Part of a small language model's weights: 16 layers.
Each number is 500 + 50 x the weight over its row's rms, rounded and kept within 0 to 999. Layers, rows and columns count from 0. Numbers have three digits each. The size before them is the row's rms in percent of the matrix's.

# layer 6 MLP up, 768x96, rms 0.0982, rows 55-88, columns 0-95
115:579494529385456495442567471528476584481558485522428539481452401541428499512503629413610508543405491532483459480461506586577490503435575522452511493494518507484509510487496501433457496493470466497518456500479547522541547448633485514437483543501430508471488460563350527539496546566539501538
101:480586493440460496535561512417524512452447423497502562506418474707398503510464504462545557487437452479544557468481521503594494482513568501516553522492539503542435531509435475478520587556575537481470401529432532555444549475572503479437520526504531462522465551611487561505541494536466475543
049:499532534493454553435475396503473579406510496438412558416452476498525472567480480493595509524489423479475568504538492540488562488484494517518592390506504558577410562538402476480482549500482436430495551529492475483542569474579509508482557528564499443538453447478478524387475508471371548442
086:557460507400408543503628499422446501468434549424474460454454490649498463531423533540501512505432467520494580484487594520487532474424475489492529543512434541511482564464427436506473475500454528469488478534516490457443508475578493641425440507522554484484547581518540484489472527614459530526
102:558539445446445526503531285513394434485498564512463495497480468489540555511530543526542560546490485469515497598506520536573505498535395550513501464444468459527497519592455423506484515516536578573480524435595543558447449419536539548505450462489565592493429472519501508501554428495499495473
108:505543482526456523355519461526490498515459534529491523472457468522538542520445574442510482480481479517401511584524487557510580560429468489493620526474643447498437518519500568530468527494402561569481565548506483487451599544474521520508470457533511509478486403503579508489336472557470534545
100:501492528513519587458564416483452459481521542448411520526516468503558473464548591506574482547479473533472488523512576571531503507500423513515497366495577393530449425516473482398582615506397513464494453532575536542465431482522494548479412511478493391506458522512487497463544438600520470470
115:445503422502533530427472502486479455522530490490474498484443436503437479536544560422580514463545499562478576516413479532596551522420524502537540409572542562458514477545423574503487508514481479566475459528531460417583633464514625405467499478535523482466384465516489592488572483531468463505
096:441476523449556545481570493487482437459487424470507500451507578549453516539504498454535588511508449501512536471446528514509562619523470502561523518486604475481489508558437447498493490484374569514417579443506362467471502619604502568451407556567527515464558506532568533490440493460447482522
095:394531433455533508450484516593521443494537513528427514483448495618589533579507554432521521479473496513425420529479545471557479505488517520465495537412466560488462515539513538498368536514509513521500424459516539426536503546464511579443501505535525579472498515566524539346563472464532636513
106:518485498507438539477511495457482593415457512553453581421468508589462494490457556524573500582369511511554505524515563526517436449417440491530510461519443560460482528529423521484496454476488532429416545555572498482466443484598591568519452469599450443498523478600408575446492518514483507549
105:531469478475515520439508527514542430451527530500499518451497416521554408480576517505505507515525425528480473563436453549543456490448468550572440533389588381489536539541520591422485501532563451497472554543514494428583620554517536582383441607540441495426494462457465482482519542504497526497
110:431517513534394523515529475486502469412422567561446564508445462566515557505491488475502457458525460428528539533527552560468636453474451493452602453415453476459446448527489546452468548484474501422496526539648520376550482491472516432459533524492553509466516502577528595481530493485434534559
111:479514446507522618498455542507508583487438586509452517508461436563549466560504511494550522569368435547537576516418535577541484492391527499616479424493449444487488510505505491476452554493556525500433527488533378438505590460599527495469393518508513464471423535512442484520484446537485495500
101:561568468399478461477595478461410529495546465523394455527416493510566530496482542512468541483491477428458484531485510525526580431533421558472460400467532493430499484571459505499539470594400600444483437471507494509580461533545529555513400517533472497474543577508412618499516497481501482428
096:612527582581496546494506443500510549501394531497468558452524623531516428510474516485524470453475414459481618522507519474480585562464455533479478538546442475575422506511438490493473513542375565516478516525404509515409511554492451543505530493498517466533477517459536599424410505562435560549
104:567610550512460519456515515561473531527478494543481384520460504533483473514502515490560535602468406509409522520447452500653508512397476468562516488439558503487485496488448527487519498541465555501438516576542534527626508662527450507382471557515491533508475473520436514498476428454491502493
100:525550515484486564439573471463486462463567465502492496492544496581465419613439558470573499635477553490411399477552562479553635493511540510419582528565512411470475568461547528563484452480499468459502539514464466478492536505523520482508576470524497474424443533550519465499531436587431555443
105:425525501552496536476540482572493523525485578488440470460534521488507478445490536471539615642449485558453684514505569511538519514441456484546499434396494534568457462501441489549532532547477614531453417506527535548544527445506483516463429492479553583519427492491472575497592483480525475479
109:461447418472515529546490532464471431471484512501517502422417493630507570524570498462515524519501384510412601511478464523484471546567424526402512408479481569599504518527404535489466519549495513467453493476570570536492438634542516494490438519514477514423462460458506470444542600477447527516
096:467488545545547501468530511495445457472421490505415493427526425462589511436533518521485526562483509556461518557511467528522452484376448549492511436605446506510456587543473458475530559534493478497528567629467559449573593487532484536507398639473520512496482491445461507399488468576524448435
116:500485443522431514478501441605509552501466492488465453514455530507492452495463535458507544446444452555494615449441487504560481476515430530528563485474447540540486559503480601447539618601492428499471440535534487483541579422531602476330474481495460444512403486526421553477490503572494546518
095:493532506495496546384503471496456476538470460449483533465509504515529453451528554543542541504465459465479465602546624595456470429462422514428503531461520386645523488525496590483470505505449522480556447526536618453487511513518575380481445499584503595434461489494529555483512501546489552461
106:518534571528562550533545432522483582482537548496503498512554453574546456476527609469522562464512363424424515482528486621465457504537471569504578467492456467443488565510485521403482567609449391456497491535485515496588437509571500521464471537467495492460492446492515558418449535594518536461
089:492514493473414560505504453517417375463580471568523501447437401536497512509442606437506499488562473507516506540451499511454530492485540566455471602488420487460517551514452512518494488544520575487519489603444522434597517459506541503518513502534370526456475567550465515507566495535414496348
094:564541535589503569493533429483507513556492563523481443498456458555488506547456632518516531473522430428511538559488431499586489489497512557445485453498563461502478575606442545405483549550418519466513552606449548481447595506544495472427438508536462490561392417487508579468429490545524514501
111:502469470460492535518607456527359561505517517502473433546507452482409461490442513480555541597460414559437552467542489528550500423454450471534545433433488455483440499574494558515536561549442577486468491465575492391535519495485605465476538531627511575518462494546495532490524472565438559476
099:567470434526512578404564444485487510491390518568470485414404481533531437542525528460484497444489437551468600553463475457509568479499487447503564506499548493511515572476507513418491416543506507377501399580594544457506499434523561530491534472546470424492419489577466482442533509556468575550
105:502533522390499574484607432533386509447499558494470546468510530503577488495477537521627497453427403582516496441526574486575523452474467538496459485546531449523453504467518431446501516480498520442466598543528486482521475498569498507523301541530511465432506521461562501443519562557503501512
101:450583486493431538533491488432405480467460577516481478526476509484433464549559535504536566517535472517542505430451511509534531605554519603485466472555529599470483476630460551481467542501544456540490398447528425495522616530537578432452541494501484583505512567524581426429492519471406457482
100:529479512490438525455520482429497508437465489440485506454549501527509482584553520505455590483487476442563574573522648503573547493523472537582542453447598487482493530550572607457545488523491461380485482563532459448428549430614466521442408493488531481505399471556525507528436472551502524525
109:365586500560435482480475503470481490482433546495488499489510465518493473512482487536532454507517491490491508528503572419544510485479511518577473392443516452483474530597432470462413543526482545388396530559464552518465624467554548592463509537455491538530398564579504561462482495627480562525
097:505554435490488518417566462481466514495436521476493557487457539550561451541522583504614468596410486489505504521638467433481487486542482506550602585450552395468444520479424528359520563435482545432507522507496459496521601466531492483439530492534445461476455551507451506526511485579514521438
093:525501490503435482506535463505510421463559451526475557465547447547490513580475493513475547522347501443469508518483516568515509477459516603437521406564589448421521538547484580491480589524573530509566504542552557403503519502571567477507444514478421456419416441562463495511539610546481575504
# layer 6 MLP down (transposed), 768x96, rms 0.0816, rows 55-88, columns 0-95
134:591547462557579569486531527445478509554463469554410505460428527510436574569461439498492383508496566535471422549501524556465499563472474504499482499475531459471474381565538431395505499499360522588557462580536511512415468499539500471561515555505541527478508520468525491459435445547464530595
089:534414481549543551482501470503504521537594455559439557534520468468534519529502422599538450475520489477514507624463400471540488542511515514409463483528423515533441524530621445517502447459417495529528564574539514441472516541521501438606401498526396457436530468464575426453545465455477567491
025:498416551468568512500525526457496459542585465535548515527494425379595472561568580456546560456427548453470551552473459510564513572502512397489552562590563510508532528505418535578442534513529544488539535530521548452506544460425493419494407517519446548571456473457467470596441517535496445459
078:467421456519487489526453545533492510532537458471431459519496574570449575558479451513537450515537465435536506609493532494463391493559493533529491454549536525444512432550516513513410497468489620546584504470489505492533512569337517484583457416491486532521491622441539575557474439473423466501
098:466473552458469446474453596539546440464566512471410452537491557535461482463540520516444452558537516424353530547507454555408520436522500583469407534497490509544402510382436514568542479496497493476479494538537506545468511569476442485640559518528445531566477510518572552444494488519513568543
132:421473489527523470451549529514496547487535494489472521481438467495499468413467461544491602506549464529572520452437477486481559475502464549522389562562489491566452468477534604516470497457537457402378604401533605580486509504546487502500466525467361514431445505533586547546510565464494561500
099:499458400484447422533449501575551441485479543506510435509457420527517459503531484455408442536491566456455559509458498521452490386529514502548441566432489511546472519410488535555480489558531522407554536576430551429587547485462545494540498454610523511582513486520613425549512538470584554488
118:617550511559456460485466479516519497555472553475428487471520492527531592510593518532495551511523506512433507503414457571462512523648506480512536533511451567451511478479406447549479474425558360531484478533579517430397512455487448506476439519535347535540522499510475456583479472506478506551
100:491453504495490412446462527498465522519523476438554465546484532508556508536438479581430490491528527399584461515521524547487409468456488396426456538528581597390623527486534483481535489473544478444526543539546469564594420544441548555482502405549479467546469559502476437498421506574439558497
109:557387601588414519374525498459514481481531438438469465522531445531464529551449511471496485531482492491526495481530481465496515518591413597514559536463456512500459519472529542549524528507535534415475533547528572381512423501503446536579492411614452380510506463511568434523434508516466493473
118:488425479443416443534507414583504558535520527513436529474435454456489504510516498444502604453571590585550541529587522519546463426486518539496585436472455480500548479450468551508539453492481591523499427542505476593531562456512494438590525557371507534486473386473542519511400532488516464480
118:587501490555515483489537504517494442512399459432525449579475480447488461595522546297460430544536580491394453516494512555437544530481463466477470488529437389512550478572564508514503509589512481522538500484540478587526436483480512537525464483492490551500379543469495483520576511550525574510
114:494528440548500604448461499528485535538484520629473492551509503470491512576544373483438574536478550561512441461485427545445394478457531458414605463411510583460453535458474430499544456523397444431499530520569486539512464590461487597498487516502459516438490466557521529499495584526521491520
111:506537500520526500518512478585369483541499390466523451529527534511553570496474549496542560570444553449484496426493470531535428468547418538387490510535465554531527523561459424628406470506552380503487477452412556512529522493408514449521426480568517563522552427497488505505587507467491531524
108:477381543571434582480489586497564504454534597510416434462543457607441530464415542457564487519573456430377586527500478597503444475433448508522530539533481534516497491555511465488529537430464550476488478521501481512518470516555501541482467555516516417533496532504395428460423533584534483487
091:488481503433466455409516487425521511479511555499539517545441474591406443471544620495541571379540493570526548381549528628507472506555487517481564536537541518480515403495521506473427476472517476427441549488500473482516523516495480512442491561471445471375542542498453443563491513448617502495
099:437388449534439446519527459541498458439485488513633469575484464504496529527515478474526605568453528570454574511518417479516454429546441466519430523484497596509568474479569519541548566512523473478526415458460541537516516484446554459523485558427444486461392546512500568468587444528610560493
098:470470469473466499459475479540474475524503561448497449453565581478563473506516510602464411452485466537525414552419520595558506528472495571542613620441505529493456456528480537509462483500509569519493542493439491382630580578476480572548466476488450559514460462502529504393499518409502450463
091:582508512534466497411531411473509515516497503464416435482451463522503524508533535595541493609428571486570472622532410521555463476505474493503523553518390576482540510437513537477533501493470561439434487502473560522569474505538442399516550468443494422545367497467514505421540525548541547423
115:496392506476497468583470600455534386520488592494510467572459515495475535491369429566385480542477491499518516528532526551546479537432560450445434531541432574448403504505537495556527429589536513637494445486458494496451513431488496502490548457420499500533492524561515542509543532564508542502
088:497409514464510589514493488487448486543572371446429557462543475539442502635543498506542525555529489462478534478592500557519511599516466571488470509461526471454498389481569499424564478445465547522494480504516472492389464588483585385471435500465503436438547505414538504508537439527523482495
117:500379477613490554479557478526487467435545437521497533530523526483532528580574577578478594540464517516462416450436446468528472445635467494483476498455511565524501467460512530481490443464556417476518520488510498467490529421536498309553486493573448563499483544521536462468431537485566525483
099:447448529397515531452479441494483572500511558500432588474465479550391531512475470405533462452511509471427520399506427473573572473468524497557503473618538534462536545512557513436483612492543517557426574474533436586515413501572530536509495579512554394450526463456542531501526498519474462462
105:609544521464527411454577452484470470459579562361462508485528525461602564501563508510520563479486498478516530492489568374499565460528598424491628528448476520457505561531446556518478526493505466470512473566520584497477477365513491473514555547496506491534424486526539487503397477473473507458
100:490456456505391471596377476522470459548456523353473510516458554571448497487528613514557500433521539579557460506485488494539531473584518472516591537399575418501500555514512508571486419523467430411505573568520547503533484547480510456526530449508522483457504502485438498538414464547568496506
094:509436463523527593507475545562512502550573482493421472550439494569476522546594529465410592494505512523512554415448558468413523451441579396532491434496548530484545527509416468543552557501485518550617451497461399420525472499592540506414497477467509491545510505553511508454480433586477421496
129:530481566450509494462577537464508544451496551530521479580474480626442528532422534515472506471498399546443542520485495616590495496472475555495527502572545522506534451427571522524498457468520426475564486519447454538506482554474422508517501517418621393389488526486485480423422469549466528387
103:533549512542562460498515541437517471546481443510426439518444506459572518459508425453451488560433529530466451544538623539454487582483548388461464592491389542460431532553464552465531476498479471481562461594451521513543392517413560537552506569448418535482539511503580472538524501426443514532
127:461430470427483480532551587460475494456530501538562501596503504449516489554378453439458504515488490500526502499549491572572481494352543552498468509511497524463485486525513545463441540546535500511409549434444485619478534531593619473469534541418497517385543463551531492503574477508580411501
095:496520577409564433507436511519468461618513476413413468486465452422489447476522480469525367501501552499496526566599472494540526467510477445417487546504497448551486546431507500507508556612541431535556391477525559527466484562554608473601515499409477520512529529501483568481463478440498514457
100:556505568503571565437474514512392531495490567493508488434578423483564544444473497498540441532548538528429384446510529462443540490546478500454470564493469476547480450475442510521497474527511528536493366494572475516596495506478541546564548584491465400547461577400410513561492464458471608492
110:486504518591558494513444451509522548601458486446416473534421427432523462477541405510399496544557471501550556525462491447461522442449473466507565457536548496457596545522493527598466621524461481527599521427517583425462521542493547480555470586456448458495553461468527441582529509534500467432
099:453501487468561457446491451494514496449458441547486514539519551434500581497470391444558544518477393480526448440506356516485459509484449583493517437539530533518548610525564541482414588490423529500588447516484541462583503512550465535462505499536587390527474496461631502487515569494502505524
092:451583476530437559416492487527539565482544516548447501464594553447515525360493429529555470469579419540503443433552481540474438476533576511505531573515523442498551461576529431478500481427507468496543437535527542447530519436505412464544425398545467478565571548509514493484529501422484412575